Part of a small language model's weights.
Size: 10 layers, width 128, 2 heads of 64, MLP 512 quick GELU, vocabulary 1024, 2.24M parameters.
Architecture: LayerNorm before each block, rotary positions, biases, untied embeddings.
Each number is 50 + 12 x the weight over its row's rms, rounded and kept within 0 to 99. Layers, rows and columns count from 0. The size before them is the row's rms in percent of the matrix's.

# down: layer 5 MLP down (transposed), 512x128, rms 0.559, rows 150-176, columns 0-127
# up: layer 5 MLP up, 512x128, rms 0.564, rows 151-177, columns 0-127
down150 094:71 41 46 46 44 53 56 67 59 75 63 43 34 41 58 66 23 56 75 30 43 20 75 46 47 49 34 31 65 45 67 59 39 48 49 54 51 37 42 44 66 52 43 43 70 33 58 50 42 46 45 57 46 41 35 53 51 39 46 66 20 48 38 59 44 49 47 20 59 50 48 66 55 39 40 61 37 47 37 44 43 58 54 49 64 29 64 35 45 55 65 21 59 55 45 50 26 49 46 46 51 45 47 59 44 48 50 54 43 51 39 41 39 34 50 26 57 54 54 46 47 54 68 48 26 59 63 47
up151 102:53 58 52 30 65 45 51 28 57 50 58 55 55 44 44 43 25 46 48 40 50 37 64 69 40 53 50 47 50 42 65 43 42 81 54 61 36 51 60 40 50 49 37 50 55 38 49 41 58 43 34 91 54 54 38 45 48 34 77 53 53 61 69 46 65 48 44 52 44 38 54 55 46 53 61 40 60 39 41 74 48 64 47 42 65 48 51 32 53 71 25 56 51 67 55 42 54 40 33 44 66 35 54 50 68 39 63 42 60 45 46 53 68 43 61 45 52 53 66 48 74 55 23 76 37 35 58 68
down151 086:47 39 66 64 52 33 52 59 57 49 41 55 62 44 59 41 48 51 52 37 52 41 30 52 59 51 19 38 50 54 25 48 51 36 47 52 61 47 34 58 36 39 89 77 50 44 50 48 46 69 57 43 65 55 38 39 68 65 54 54 42 35 25 43 54 61 69 47 60 59 36 44 63 62 44 45 40 51 59 17 42 37 32 41 38 60 50 54 48 57 41 24 57 59 54 63 42 54 64 46 64 61 37 46 51 60 50 69 44 47 23 62 56 64 46 55 54 48 46 35 34 59 54 40 68 72 45 47
up152 101:42 45 38 44 45 48 55 33 46 60 63 55 33 27 45 40 65 50 49 42 60 59 61 49 63 53 33 55 42 50 62 40 35 51 65 50 43 40 55 59 70 47 51 29 55 38 71 48 52 53 42 39 59 51 59 64 53 48 32 47 48 54 55 74 53 42 83 55 57 43 52 34 58 72 51 73 33 60 43 60 44 35 62 57 46 43 35 33 51 55 47 66 41 38 55 41 45 35 75 61 54 49 45 76 44 29 46 46 91 40 59 47 55 42 53 56 72 75 58 32 32 48 71 57 46 56 53 53
down152 100:30 45 33 60 53 54 34 70 41 63 53 67 71 57 57 48 37 32 56 48 47 67 35 63 32 51 45 51 33 37 47 41 61 54 46 40 40 30 49 46 49 48 60 74 42 44 68 47 27 65 51 52 37 70 62 37 45 31 39 41 49 55 63 42 42 46 31 22 51 45 37 67 57 66 57 38 53 64 79 34 37 46 54 46 55 28 68 68 36 54 67 47 44 36 54 48 37 40 51 62 44 49 60 50 47 50 71 39 29 40 44 60 58 53 53 44 36 67 52 51 46 32 55 45 51 17 53 45
up153 102:47 53 25 45 47 78 39 74 49 43 40 51 45 65 38 52 36 42 50 53 70 76 36 40 36 45 55 65 51 36 47 57 67 60 42 43 71 35 45 45 59 40 68 55 54 53 48 41 46 76 70 64 45 45 55 54 64 50 55 55 55 50 40 37 19 55 52 61 39 60 43 54 54 72 46 45 72 44 38 56 42 48 39 53 34 45 49 50 51 53 62 53 35 67 78 44 54 31 36 59 52 57 57 20 58 56 53 26 57 58 38 42 46 52 62 77 53 48 49 45 63 28 30 63 52 53 63 51
down153 105:33 21 42 62 62 52 64 29 41 60 52 63 28 43 68 45 57 60 50 91 51 79 48 39 55 42 32 43 63 35 55 41 41 52 43 29 53 59 45 51 62 45 73 54 81 40 37 56 26 69 40 54 64 52 33 68 37 49 63 53 37 60 65 42 40 45 55 45 46 62 49 51 57 58 48 50 55 55 52 48 46 52 73 41 35 51 45 64 45 61 55 57 34 38 68 46 40 48 34 50 58 62 69 62 56 43 42 49 44 48 60 45 43 38 57 64 51 36 47 63 56 47 57 27 39 39 35 57
up154 108:54 53 47 54 52 66 47 43 68 64 45 79 54 72 43 63 75 50 51 40 67 50 37 40 47 67 50 28 55 37 43 24 59 62 58 53 34 43 49 26 41 45 55 42 44 50 49 58 37 53 48 56 40 65 47 34 57 39 53 75 40 53 68 39 27 64 31 33 49 60 45 32 49 39 41 54 65 59 46 54 58 42 48 58 46 39 55 48 34 64 42 37 23 62 45 37 38 46 51 59 68 61 67 38 28 50 54 32 45 22 48 57 63 47 47 49 42 71 69 40 49 34 51 36 59 58 60 45
down154 099:46 56 41 31 45 46 52 48 35 55 45 46 56 52 61 47 37 42 37 55 26 51 53 31 56 30 69 52 51 56 54 37 53 45 33 50 63 70 57 46 65 61 63 68 42 66 54 38 64 67 35 32 53 43 57 50 41 56 50 52 67 41 41 52 71 59 52 47 39 59 60 51 39 39 65 39 56 57 59 37 53 36 59 59 46 70 60 53 43 89 79 41 53 47 23 73 46 48 50 44 46 56 42 51 41 45 61 57 31 33 35 60 43 42 54 49 60 55 44 62 35 76 28 67 71 40 40 70
up155 096:51 44 43 48 54 64 56 56 60 41 53 28 34 56 53 54 54 54 35 40 34 60 49 45 42 44 70 51 49 51 34 54 38 48 64 16 44 43 50 53 51 55 42 63 40 43 39 49 53 49 64 41 37 79 42 37 55 53 38 50 45 52 59 65 58 32 50 50 29 63 71 57 66 06 60 69 68 50 64 50 44 57 71 45 54 49 56 37 32 54 50 57 41 40 52 47 42 47 75 37 60 33 51 62 48 53 79 64 53 45 60 41 28 66 62 54 69 32 49 73 59 52 47 51 46 71 48 43
down155 100:70 44 50 33 52 45 54 65 41 45 43 43 63 66 64 60 46 55 47 47 48 47 40 37 55 56 35 55 51 61 35 43 73 34 36 52 50 54 39 46 39 54 43 46 54 55 51 49 47 42 13 54 45 44 48 62 74 44 46 63 31 39 74 38 41 27 68 51 26 38 46 80 64 66 54 34 34 43 47 45 53 48 28 55 58 45 58 56 53 61 61 57 46 33 46 48 53 63 40 36 60 59 41 61 43 52 35 53 40 53 78 68 64 49 56 48 80 50 72 38 49 25 49 50 64 41 39 65
up156 111:49 72 54 46 30 60 65 44 55 52 33 53 45 37 39 47 42 46 50 74 39 58 40 39 55 44 34 43 49 66 64 41 58 63 31 72 24 64 44 59 54 49 60 60 55 29 50 72 45 55 54 52 44 48 93 42 35 48 48 49 54 39 29 52 46 47 46 50 48 37 35 44 62 57 38 51 50 51 59 55 37 40 34 46 69 49 39 46 22 48 65 22 53 61 74 61 55 40 47 46 40 53 43 57 48 57 62 41 55 76 35 41 23 48 44 50 68 65 69 58 37 53 48 33 49 50 61 49
down156 112:59 42 46 61 51 52 21 39 53 77 44 51 39 59 31 66 57 45 55 53 69 51 55 45 51 35 72 32 34 41 41 39 58 20 55 31 11 54 46 43 59 43 52 43 51 69 62 70 37 78 50 55 47 72 70 45 53 49 44 69 56 68 70 37 54 64 54 42 66 34 41 55 49 45 58 63 74 39 44 62 58 39 52 50 47 47 56 50 62 71 51 55 45 51 46 47 54 60 49 35 64 49 45 60 48 50 58 55 61 50 62 48 42 75 24 68 55 60 51 52 63 48 43 42 34 45 49 41
up157 106:38 73 51 39 59 33 44 66 52 52 49 34 38 36 56 60 36 52 46 39 33 48 41 45 52 45 55 62 31 34 44 52 49 53 31 60 62 49 49 66 24 61 60 52 46 55 49 49 62 70 52 28 67 43 51 56 53 74 58 69 39 38 40 48 33 33 24 44 40 38 53 31 55 74 50 40 72 48 43 50 57 74 61 55 62 36 43 31 53 59 49 42 45 43 56 67 53 45 35 43 15 57 35 57 46 44 55 47 51 68 46 66 43 77 58 51 45 68 44 35 55 46 45 59 66 44 58 33
down157 098:40 62 47 55 61 75 38 56 40 60 31 58 60 38 43 47 33 47 59 42 50 39 35 56 33 88 61 46 48 68 52 46 64 63 47 56 40 32 35 58 34 44 74 51 16 53 37 49 66 56 71 41 47 43 61 38 35 53 59 43 46 77 50 65 49 52 41 34 53 44 43 33 41 58 51 51 38 51 52 59 44 30 47 55 31 72 50 66 51 37 64 43 66 43 34 51 45 54 50 45 26 51 36 55 47 47 57 49 34 64 35 65 33 48 56 54 29 55 36 63 56 45 30 45 43 46 42 62
up158 099:64 45 47 63 59 37 49 40 44 68 35 50 54 56 39 65 38 39 39 41 50 24 26 46 40 48 50 40 44 61 34 56 50 62 65 42 42 60 34 52 62 54 43 53 57 37 41 44 46 61 61 43 39 45 47 51 44 69 44 55 69 58 50 45 76 62 31 31 65 47 53 55 42 72 29 65 53 52 23 24 73 49 35 68 55 63 45 42 46 48 56 30 40 51 86 56 40 45 54 41 59 45 38 52 55 61 45 79 46 48 46 73 39 41 43 53 57 37 42 42 34 52 39 35 56 47 71 40
down158 106:51 58 45 54 67 45 50 49 42 34 54 32 60 58 71 35 52 31 62 60 44 47 41 45 61 43 64 52 43 28 72 54 61 53 39 42 56 55 55 55 37 40 50 71 12 28 45 67 71 50 53 47 56 49 48 32 48 35 80 55 42 50 42 48 52 52 36 50 65 49 48 55 65 54 50 61 44 72 69 62 50 26 40 52 46 47 80 37 63 47 72 49 56 38 43 48 66 58 50 36 61 46 25 45 49 60 39 44 41 55 57 34 51 60 38 38 43 55 40 68 64 31 66 52 39 28 59 57
up159 096:54 72 47 24 49 56 50 33 70 50 51 34 46 44 63 75 47 55 47 45 47 63 44 40 59 52 51 59 66 39 43 44 60 52 57 53 57 45 53 54 28 32 61 28 50 67 62 42 54 65 70 30 43 51 58 57 53 56 52 48 55 72 27 66 37 39 21 42 32 59 63 60 63 63 50 53 45 50 36 65 49 47 76 53 43 48 53 54 37 55 45 61 71 40 52 51 39 48 35 52 33 72 51 28 53 63 74 55 52 64 50 54 44 25 56 35 38 32 39 20 58 59 36 60 44 48 47 56
down159 094:54 32 65 51 51 24 61 45 68 27 32 40 75 48 65 62 61 43 51 54 68 53 57 57 56 30 38 53 38 45 34 45 56 48 52 65 45 46 62 55 50 32 39 37 57 47 59 26 54 57 57 52 48 55 37 40 57 53 66 56 45 37 21 51 62 49 61 48 58 30 52 34 78 56 50 41 49 85 45 44 61 48 54 51 57 68 59 53 26 44 34 53 38 48 32 50 43 59 52 68 65 60 71 64 64 33 57 38 31 48 56 39 49 29 36 42 50 65 49 49 38 54 36 55 69 52 41 57
up160 101:52 82 63 55 74 52 63 60 44 66 55 50 44 41 31 47 50 66 73 43 38 12 47 34 42 54 46 68 27 26 49 48 38 62 48 44 51 41 52 69 59 29 24 54 43 53 47 45 47 43 56 59 40 56 27 51 48 57 26 55 56 46 61 79 33 57 40 46 50 46 39 59 61 38 43 37 52 53 38 41 47 50 60 51 63 41 38 41 50 71 38 30 60 75 59 48 47 57 47 46 64 43 49 65 61 53 44 34 43 66 58 31 60 54 62 48 55 29 38 50 51 53 48 46 39 55 36 63
down160 096:34 28 56 56 55 51 25 42 63 44 39 31 52 54 50 63 57 49 52 58 44 71 51 70 59 55 26 51 62 50 52 37 54 53 53 52 48 42 40 15 64 62 58 52 46 64 41 55 74 30 46 48 53 40 47 37 54 38 33 47 42 52 50 33 53 57 51 82 68 48 81 53 31 69 60 33 34 53 61 65 41 42 62 43 37 41 63 48 54 28 75 41 44 55 38 43 42 49 52 50 39 44 56 31 28 51 56 67 47 42 54 68 56 50 63 53 57 38 43 56 48 45 66 61 74 54 46 43
up161 096:52 36 72 43 53 51 50 67 46 32 45 68 45 52 43 52 43 46 49 60 27 66 53 38 36 47 32 45 31 39 31 52 57 62 62 50 32 41 55 53 19 53 66 60 40 47 42 72 46 37 72 56 32 60 54 38 62 69 59 56 36 44 48 46 31 57 62 34 37 45 46 73 78 53 29 56 66 31 64 42 53 49 42 37 60 44 60 65 29 36 38 54 49 55 48 47 39 49 60 60 40 50 55 66 26 73 57 40 40 46 52 55 42 62 61 44 46 46 47 54 52 54 49 31 35 48 27 34
down161 095:34 49 44 66 43 39 45 63 55 61 70 59 55 54 48 62 49 25 40 42 87 60 46 57 66 20 77 33 52 50 53 51 50 25 35 56 60 64 41 46 61 36 47 55 66 68 47 48 56 44 50 58 50 65 60 56 36 46 59 60 45 58 31 57 54 71 56 44 43 64 58 51 48 60 41 55 37 59 64 62 45 71 65 65 52 43 40 33 64 81 52 59 46 46 56 67 53 36 28 56 53 51 60 46 41 40 41 68 54 54 39 48 45 39 66 55 30 56 72 66 56 50 40 43 46 52 73 57
up162 101:49 33 52 47 70 45 62 50 38 38 56 52 40 55 52 31 67 54 45 63 35 41 48 56 45 44 60 72 40 51 66 44 49 69 71 30 73 72 53 41 51 39 58 52 33 40 38 54 53 62 67 57 34 65 56 44 70 56 39 42 48 24 43 55 60 46 34 70 49 48 63 58 27 55 47 76 45 71 60 59 56 60 67 24 62 50 37 46 62 53 52 54 59 44 46 53 69 46 69 54 52 48 22 57 21 58 38 60 60 46 24 63 47 38 53 41 44 40 56 44 63 57 52 41 63 59 43 54
down162 085:52 58 56 50 44 70 53 51 24 42 46 60 54 62 51 43 44 51 55 62 62 38 24 21 79 51 54 30 42 35 57 62 40 43 17 69 62 43 69 51 64 56 68 51 62 54 43 63 50 63 37 50 44 37 39 53 31 53 57 36 28 59 27 48 52 58 48 39 25 43 40 48 55 51 41 46 53 58 50 59 59 56 60 60 54 59 65 55 46 51 50 64 41 47 68 78 47 31 40 65 42 45 74 40 58 65 42 52 51 34 56 33 66 65 61 58 52 44 47 37 41 45 50 53 25 58 59 58
up163 091:44 46 54 51 67 39 52 58 51 58 48 82 48 47 61 55 27 45 49 56 61 50 45 62 81 42 43 74 50 22 48 51 26 61 58 40 47 56 36 62 40 68 65 58 34 39 38 71 48 47 59 32 37 54 49 51 32 60 47 52 63 45 54 58 22 61 48 36 34 50 37 47 59 51 35 47 71 50 61 58 58 32 50 33 32 49 39 53 77 37 41 69 61 42 73 53 29 52 56 43 46 60 35 44 38 66 66 36 36 65 49 39 50 44 67 50 50 51 59 50 54 55 42 51 71 50 56 57
down163 101:76 43 61 43 67 34 69 43 47 59 42 41 49 55 44 37 54 55 53 44 52 50 68 75 39 63 66 34 25 49 43 48 70 64 51 73 68 52 61 29 47 70 45 75 57 49 59 47 41 58 58 40 49 61 60 55 41 52 42 52 43 55 61 34 55 49 49 35 48 42 54 37 50 48 64 50 56 39 56 29 50 53 48 60 49 26 50 56 88 64 48 64 50 52 44 58 53 41 70 63 50 30 52 43 70 32 79 39 42 39 38 51 72 56 44 66 59 64 54 36 62 40 66 60 54 60 49 57
up164 097:50 61 36 43 51 68 58 80 53 41 44 54 38 45 62 50 40 56 77 67 47 58 54 45 58 53 37 42 30 49 64 30 48 51 73 33 28 32 42 45 54 39 53 51 39 20 67 29 45 75 57 43 63 71 48 41 36 29 53 53 69 60 46 58 56 54 64 72 46 48 56 36 78 50 64 51 68 35 70 64 52 55 49 38 51 50 44 51 53 51 49 45 48 46 53 61 57 28 52 64 46 47 37 47 49 44 72 47 53 64 54 37 42 35 57 64 54 44 53 39 44 35 68 53 25 55 55 63
down164 103:16 61 34 60 48 49 45 45 64 73 53 60 30 44 84 44 56 40 47 51 53 66 54 36 63 54 63 77 45 49 44 41 57 60 52 55 28 56 56 41 52 23 52 69 34 51 38 38 72 38 49 46 42 52 50 57 59 50 51 35 37 38 38 45 41 56 51 70 45 65 59 59 49 52 68 52 47 59 40 60 43 49 54 37 72 60 53 37 22 55 60 62 60 25 47 29 50 37 51 58 43 20 49 49 49 38 56 36 41 59 71 34 41 40 48 48 56 61 49 57 65 70 48 51 54 53 62 48
up165 104:34 74 54 59 47 30 59 55 36 42 76 54 76 66 46 47 68 67 72 42 50 57 31 65 67 57 41 45 61 60 45 64 47 58 54 57 63 52 63 63 47 40 52 37 44 64 52 56 44 64 53 54 59 22 37 41 33 38 40 58 57 59 61 30 47 41 48 29 29 44 65 39 30 57 50 48 48 55 53 40 73 48 40 65 36 32 44 52 45 55 67 54 51 81 64 47 38 43 48 45 53 51 40 46 41 53 55 60 34 48 66 31 55 46 24 54 67 36 34 40 59 57 47 64 53 55 53 37
down165 104:44 37 80 72 53 34 59 81 45 68 63 50 59 34 54 70 35 54 64 39 73 46 61 39 54 47 58 45 56 40 65 37 49 52 53 59 30 47 58 44 42 44 53 60 46 49 71 36 50 48 39 36 44 63 58 48 70 67 28 51 50 60 31 57 41 70 69 48 43 55 59 67 46 37 72 51 48 44 45 47 40 47 37 50 47 67 31 22 45 55 43 60 34 65 50 52 40 53 58 42 39 31 76 40 37 42 63 40 38 49 45 57 45 26 61 48 51 46 63 40 45 46 36 64 46 36 40 60
up166 093:56 47 72 69 44 56 46 48 42 27 41 56 64 72 47 49 54 51 52 45 34 39 40 42 46 60 37 43 61 09 45 48 37 55 75 59 75 43 58 40 49 65 32 41 59 38 46 53 50 53 45 58 40 25 62 49 65 52 58 34 67 48 66 47 50 50 28 42 33 41 64 40 37 43 46 54 47 71 47 52 43 57 51 54 55 43 37 66 26 54 48 45 56 46 62 55 45 65 60 51 56 45 44 43 54 77 46 63 70 51 33 72 50 65 40 67 33 29 60 67 44 53 37 36 32 55 50 50
down166 093:31 55 29 54 57 38 58 33 62 44 38 41 40 59 41 51 63 56 50 53 44 78 55 51 56 45 68 41 46 64 37 70 60 72 39 42 20 73 57 53 61 33 79 52 50 53 62 51 48 28 76 61 50 45 20 56 35 66 21 56 60 41 41 56 60 46 55 63 52 33 45 59 57 60 47 59 55 60 51 50 62 61 30 46 45 59 60 28 66 54 50 36 37 46 49 51 50 57 39 60 53 57 59 53 34 48 60 45 52 55 54 49 57 30 54 27 50 33 56 47 55 51 77 61 54 35 52 40
up167 104:63 44 38 53 58 29 72 40 50 67 35 31 70 22 52 44 58 42 45 38 36 61 54 45 57 44 66 52 59 64 42 60 42 51 63 46 41 64 49 37 60 44 66 48 43 57 70 53 49 57 44 48 65 52 39 56 52 53 57 59 38 40 62 62 59 30 54 44 49 67 64 29 46 37 46 51 57 55 53 49 62 63 54 38 62 73 59 60 40 54 38 57 60 51 52 50 64 53 16 45 54 24 53 55 14 59 75 58 52 58 32 47 49 44 47 71 40 58 54 61 32 41 45 33 75 40 65 33
down167 109:34 48 40 47 44 54 37 32 48 40 58 37 37 25 48 41 36 43 36 53 63 76 36 45 67 32 56 65 28 52 58 36 66 77 73 36 68 33 41 45 57 46 51 52 41 52 57 58 64 32 37 57 47 61 48 45 39 38 36 59 58 64 56 45 59 57 59 49 71 30 63 62 42 63 42 29 47 60 48 53 47 42 26 42 57 43 67 45 65 54 44 27 64 43 72 51 47 47 47 63 62 47 44 58 47 49 62 66 54 31 66 45 63 46 52 49 43 57 71 63 54 71 29 42 46 44 68 40
up168 104:52 71 60 66 72 52 54 61 38 58 39 19 53 57 74 58 53 58 53 64 61 63 53 40 46 25 54 55 49 50 43 47 54 55 39 49 51 61 58 37 44 50 30 79 51 32 41 52 46 24 53 64 46 45 39 28 43 33 55 53 56 38 60 44 32 38 60 65 76 61 50 41 59 54 47 41 46 46 24 35 55 35 54 50 53 22 49 64 50 42 62 50 39 46 57 40 49 30 48 56 42 64 68 57 46 67 38 51 38 48 64 57 50 51 23 25 62 41 37 43 50 46 35 54 57 58 49 27
down168 094:50 12 36 30 56 49 66 42 32 39 66 52 36 46 49 49 49 35 48 63 48 41 19 52 66 55 44 47 51 65 39 59 40 49 49 42 52 38 43 41 54 45 47 34 63 39 45 49 38 44 40 40 49 41 47 67 45 68 39 44 57 31 51 48 68 47 80 48 28 33 78 48 22 55 42 52 54 51 53 49 34 72 46 58 43 68 42 46 38 48 45 42 52 24 33 65 37 58 66 48 25 59 54 60 57 49 57 46 64 40 50 61 55 50 38 63 71 48 56 55 42 54 70 53 55 48 66 34
up169 085:65 34 81 60 47 64 63 47 31 28 78 65 62 48 53 60 71 66 33 51 29 42 61 59 63 37 50 51 48 50 29 39 71 32 43 46 72 52 51 53 36 47 21 53 32 48 51 46 50 35 60 56 42 35 47 52 58 38 61 33 47 18 44 49 45 52 55 23 52 41 64 47 60 41 49 49 59 48 55 27 33 64 62 59 58 37 69 60 50 72 50 48 54 61 47 47 61 40 59 57 58 44 63 52 24 61 50 48 42 59 47 65 44 45 44 32 63 37 42 55 54 56 55 54 46 50 44 46
down169 098:55 56 65 69 70 45 42 37 43 66 41 62 51 68 30 48 56 58 30 33 61 66 41 56 53 22 37 51 56 41 39 72 23 64 49 35 65 49 40 48 57 60 62 42 46 56 59 51 45 29 72 53 60 42 48 59 45 50 33 58 46 55 33 45 47 71 56 55 51 46 44 38 80 51 44 52 22 44 72 64 54 61 46 45 42 58 58 46 59 38 46 34 57 47 50 64 49 55 52 61 43 41 36 77 42 57 64 25 38 43 67 35 51 47 35 38 46 42 32 47 55 36 44 45 53 51 75 43
up170 106:63 72 38 51 48 39 55 60 36 77 49 31 57 27 45 57 56 42 26 51 51 52 69 68 56 20 54 48 52 33 53 42 67 53 49 38 58 39 38 42 63 42 48 38 70 53 45 35 51 46 49 49 52 45 64 47 42 67 51 53 44 67 53 39 58 50 49 67 62 48 48 38 42 56 46 61 70 28 49 50 61 41 55 42 34 48 46 78 76 39 55 49 52 55 75 65 32 28 49 47 65 34 52 38 35 50 66 60 48 56 31 52 30 46 62 54 52 61 58 23 43 47 49 74 63 57 61 44
down170 100:34 42 41 38 51 42 41 62 68 33 24 47 61 48 48 49 39 47 57 49 57 60 54 51 63 43 68 62 59 47 66 37 39 53 51 69 53 59 31 48 32 45 49 38 56 66 48 16 42 56 50 71 43 42 49 68 35 52 69 34 84 60 63 17 44 59 62 51 67 54 39 60 60 68 69 24 46 49 55 75 50 48 54 50 54 63 64 41 30 44 48 48 66 47 46 41 52 54 46 62 55 53 38 45 37 58 64 48 54 78 50 56 51 54 32 44 58 57 59 54 42 48 65 71 35 48 54 44
up171 107:54 75 35 58 37 63 45 44 75 40 57 51 30 26 36 47 60 36 43 53 44 48 55 47 33 53 39 51 47 46 31 48 58 29 61 64 60 72 37 54 53 56 57 24 42 75 64 43 55 48 34 66 56 47 59 40 74 33 26 50 40 47 57 51 28 70 62 51 47 54 41 54 39 56 41 49 39 66 48 52 43 48 59 57 54 34 49 36 50 25 39 44 62 70 69 56 53 56 58 54 76 63 46 46 52 45 63 56 32 58 39 55 54 47 53 53 46 50 76 43 44 57 48 37 74 23 46 47
down171 108:34 32 54 57 58 71 79 36 55 56 54 48 65 58 60 47 52 55 64 39 57 33 33 56 51 57 58 40 38 65 64 67 53 46 63 54 45 51 55 50 47 63 50 39 30 49 56 58 54 62 72 45 38 44 46 55 74 57 67 52 35 64 44 54 74 63 29 66 29 43 29 43 45 70 54 23 55 45 31 49 56 44 43 71 59 54 28 51 54 57 54 35 35 44 51 74 54 62 30 47 50 49 55 47 68 46 54 45 51 55 45 53 59 64 46 59 67 17 78 62 43 48 63 47 60 52 49 48
up172 104:39 57 62 60 47 67 52 33 62 62 48 46 47 50 47 51 54 52 58 49 30 44 49 41 65 50 65 61 60 64 53 47 57 44 62 54 39 69 61 48 56 50 22 56 55 61 51 50 27 48 50 49 86 57 60 53 46 35 55 51 46 50 49 30 45 46 61 42 34 50 48 40 45 25 46 62 41 44 45 77 11 69 56 52 66 66 56 45 37 34 74 56 64 39 61 30 45 35 54 58 53 49 64 55 55 39 51 33 72 52 44 50 47 48 28 63 43 48 44 48 84 40 56 34 69 37 38 40
down172 107:41 52 53 20 44 51 33 52 44 40 45 81 34 22 56 53 58 45 49 53 54 41 40 59 47 48 75 56 66 74 34 68 64 62 40 61 49 53 56 63 74 52 61 57 28 59 68 53 53 37 64 50 69 42 55 28 43 66 47 68 64 38 31 41 60 54 33 52 60 63 53 69 57 47 35 42 46 58 36 76 63 38 65 64 41 54 46 39 44 42 54 64 62 51 45 40 50 50 28 62 34 47 41 53 40 54 59 47 49 64 62 56 33 59 47 40 31 57 34 54 36 51 40 60 48 60 44 55
up173 094:72 67 58 51 46 36 46 59 45 70 38 51 31 62 52 54 58 24 57 59 62 70 26 59 51 43 54 54 37 36 41 71 50 63 63 63 44 57 41 53 59 50 62 60 54 46 56 44 58 40 39 28 56 55 73 64 34 51 47 69 62 69 68 47 37 38 58 64 54 50 53 28 57 50 41 37 47 37 35 42 51 54 39 55 41 67 38 58 48 48 50 49 67 60 56 41 37 55 60 53 32 42 57 81 49 41 61 39 40 28 45 24 28 56 34 51 48 54 60 36 38 56 65 29 38 34 67 60
down173 102:40 44 44 60 68 47 57 64 43 55 60 47 30 47 35 38 48 59 53 49 46 67 48 55 59 49 65 37 51 49 46 57 34 41 65 33 76 76 51 54 67 76 77 85 54 17 75 61 45 43 52 25 38 39 56 76 37 47 40 63 38 52 43 62 49 44 57 56 31 39 51 48 61 60 30 55 44 45 50 51 38 40 63 41 55 62 33 47 58 49 67 39 63 52 51 39 28 69 43 32 46 52 57 59 49 57 45 46 33 34 52 50 55 52 29 57 47 59 60 52 63 50 61 45 42 47 61 50
up174 089:41 50 48 62 55 91 50 46 56 44 60 73 51 37 58 45 61 37 35 54 39 60 38 55 68 48 78 27 66 49 52 46 43 69 42 52 42 44 52 46 34 31 45 36 50 48 41 52 35 69 49 37 62 42 55 42 56 41 66 47 68 39 61 27 46 45 50 47 63 42 57 62 53 59 60 61 58 33 63 46 49 44 65 35 24 50 52 44 79 51 27 61 62 55 61 46 40 76 50 43 51 44 31 44 44 45 30 30 40 67 34 74 43 48 59 62 52 54 53 52 41 42 46 44 47 62 69 48
down174 110:55 48 49 64 45 57 32 44 28 59 46 62 60 51 48 50 36 48 69 44 55 55 52 52 44 55 27 48 67 58 44 84 56 21 33 34 60 53 56 48 55 65 40 54 48 38 37 84 41 39 63 35 53 60 66 66 54 57 25 53 53 62 55 46 46 53 43 73 64 64 43 42 51 39 48 47 49 42 58 65 35 27 53 49 56 51 25 21 50 49 55 50 54 60 41 51 37 43 61 39 57 55 55 29 57 33 53 50 65 53 41 54 53 42 51 42 66 65 23 35 39 45 66 55 27 60 37 47
up175 099:51 46 67 46 28 44 50 35 54 50 69 44 42 36 49 31 36 39 41 21 62 37 56 45 39 74 30 54 75 50 40 28 59 61 68 40 49 28 46 50 42 54 62 46 41 65 48 50 64 33 52 30 63 60 59 43 86 49 60 50 43 59 49 39 59 60 56 54 25 45 48 53 75 49 40 54 60 55 49 61 49 36 55 27 60 51 56 47 45 45 69 50 59 37 54 68 44 56 74 40 32 63 44 35 67 37 41 50 56 51 46 44 40 73 56 61 54 33 51 42 61 42 48 43 53 39 70 45
down175 103:42 63 48 62 58 52 50 58 46 39 36 49 60 73 64 42 56 42 49 62 57 46 54 34 48 39 44 43 42 50 38 71 57 32 76 35 51 69 59 49 49 60 58 57 72 44 39 49 18 66 69 49 60 70 28 33 39 51 53 41 27 42 37 39 34 71 61 53 38 50 60 55 47 46 57 53 52 57 63 40 46 43 47 67 33 45 48 41 51 72 36 34 40 45 41 57 52 42 45 49 53 24 46 62 49 60 57 45 45 56 47 48 58 46 24 39 68 70 58 49 37 80 76 62 49 71 55 47
up176 092:32 53 39 24 32 63 39 54 45 61 45 54 54 41 49 43 41 48 65 46 49 42 35 59 69 42 42 43 47 57 47 35 55 53 85 65 47 55 35 50 23 51 45 56 57 62 59 38 58 50 55 49 78 45 71 54 51 50 64 56 48 36 58 39 51 45 70 51 30 41 53 34 75 50 13 54 34 30 39 56 47 62 66 61 53 64 47 54 75 56 39 55 60 42 44 40 39 50 56 61 63 46 42 65 64 33 51 61 58 52 26 63 54 49 45 39 54 36 60 33 52 51 38 55 68 59 67 67
down176 108:50 47 36 51 48 52 43 74 70 60 56 51 72 54 44 27 45 37 53 64 50 50 44 49 79 34 42 50 58 91 66 41 36 55 45 50 49 52 55 46 46 54 53 44 34 42 66 48 57 38 55 47 78 61 41 68 52 38 62 39 42 47 54 68 52 58 44 49 43 45 43 59 57 59 41 61 34 55 41 43 48 78 51 34 57 42 43 48 37 56 53 56 53 36 40 39 53 36 41 46 65 35 53 44 66 48 53 47 56 44 10 65 49 60 41 48 45 25 72 68 59 55 22 58 52 57 37 33
up177 094:73 36 44 54 28 37 56 53 43 63 34 69 37 61 37 43 35 62 50 32 48 60 78 27 38 38 50 35 45 66 49 46 56 55 31 62 42 48 48 57 52 65 47 57 59 40 36 62 37 53 60 46 61 57 50 42 57 43 75 33 44 33 30 43 40 54 38 45 60 52 48 39 43 49 49 53 63 44 67 36 70 44 46 50 39 34 54 61 48 73 64 57 47 69 27 41 48 45 39 40 75 51 44 45 51 55 61 63 40 63 72 42 51 35 58 72 64 38 44 42 56 62 54 42 20 42 54 67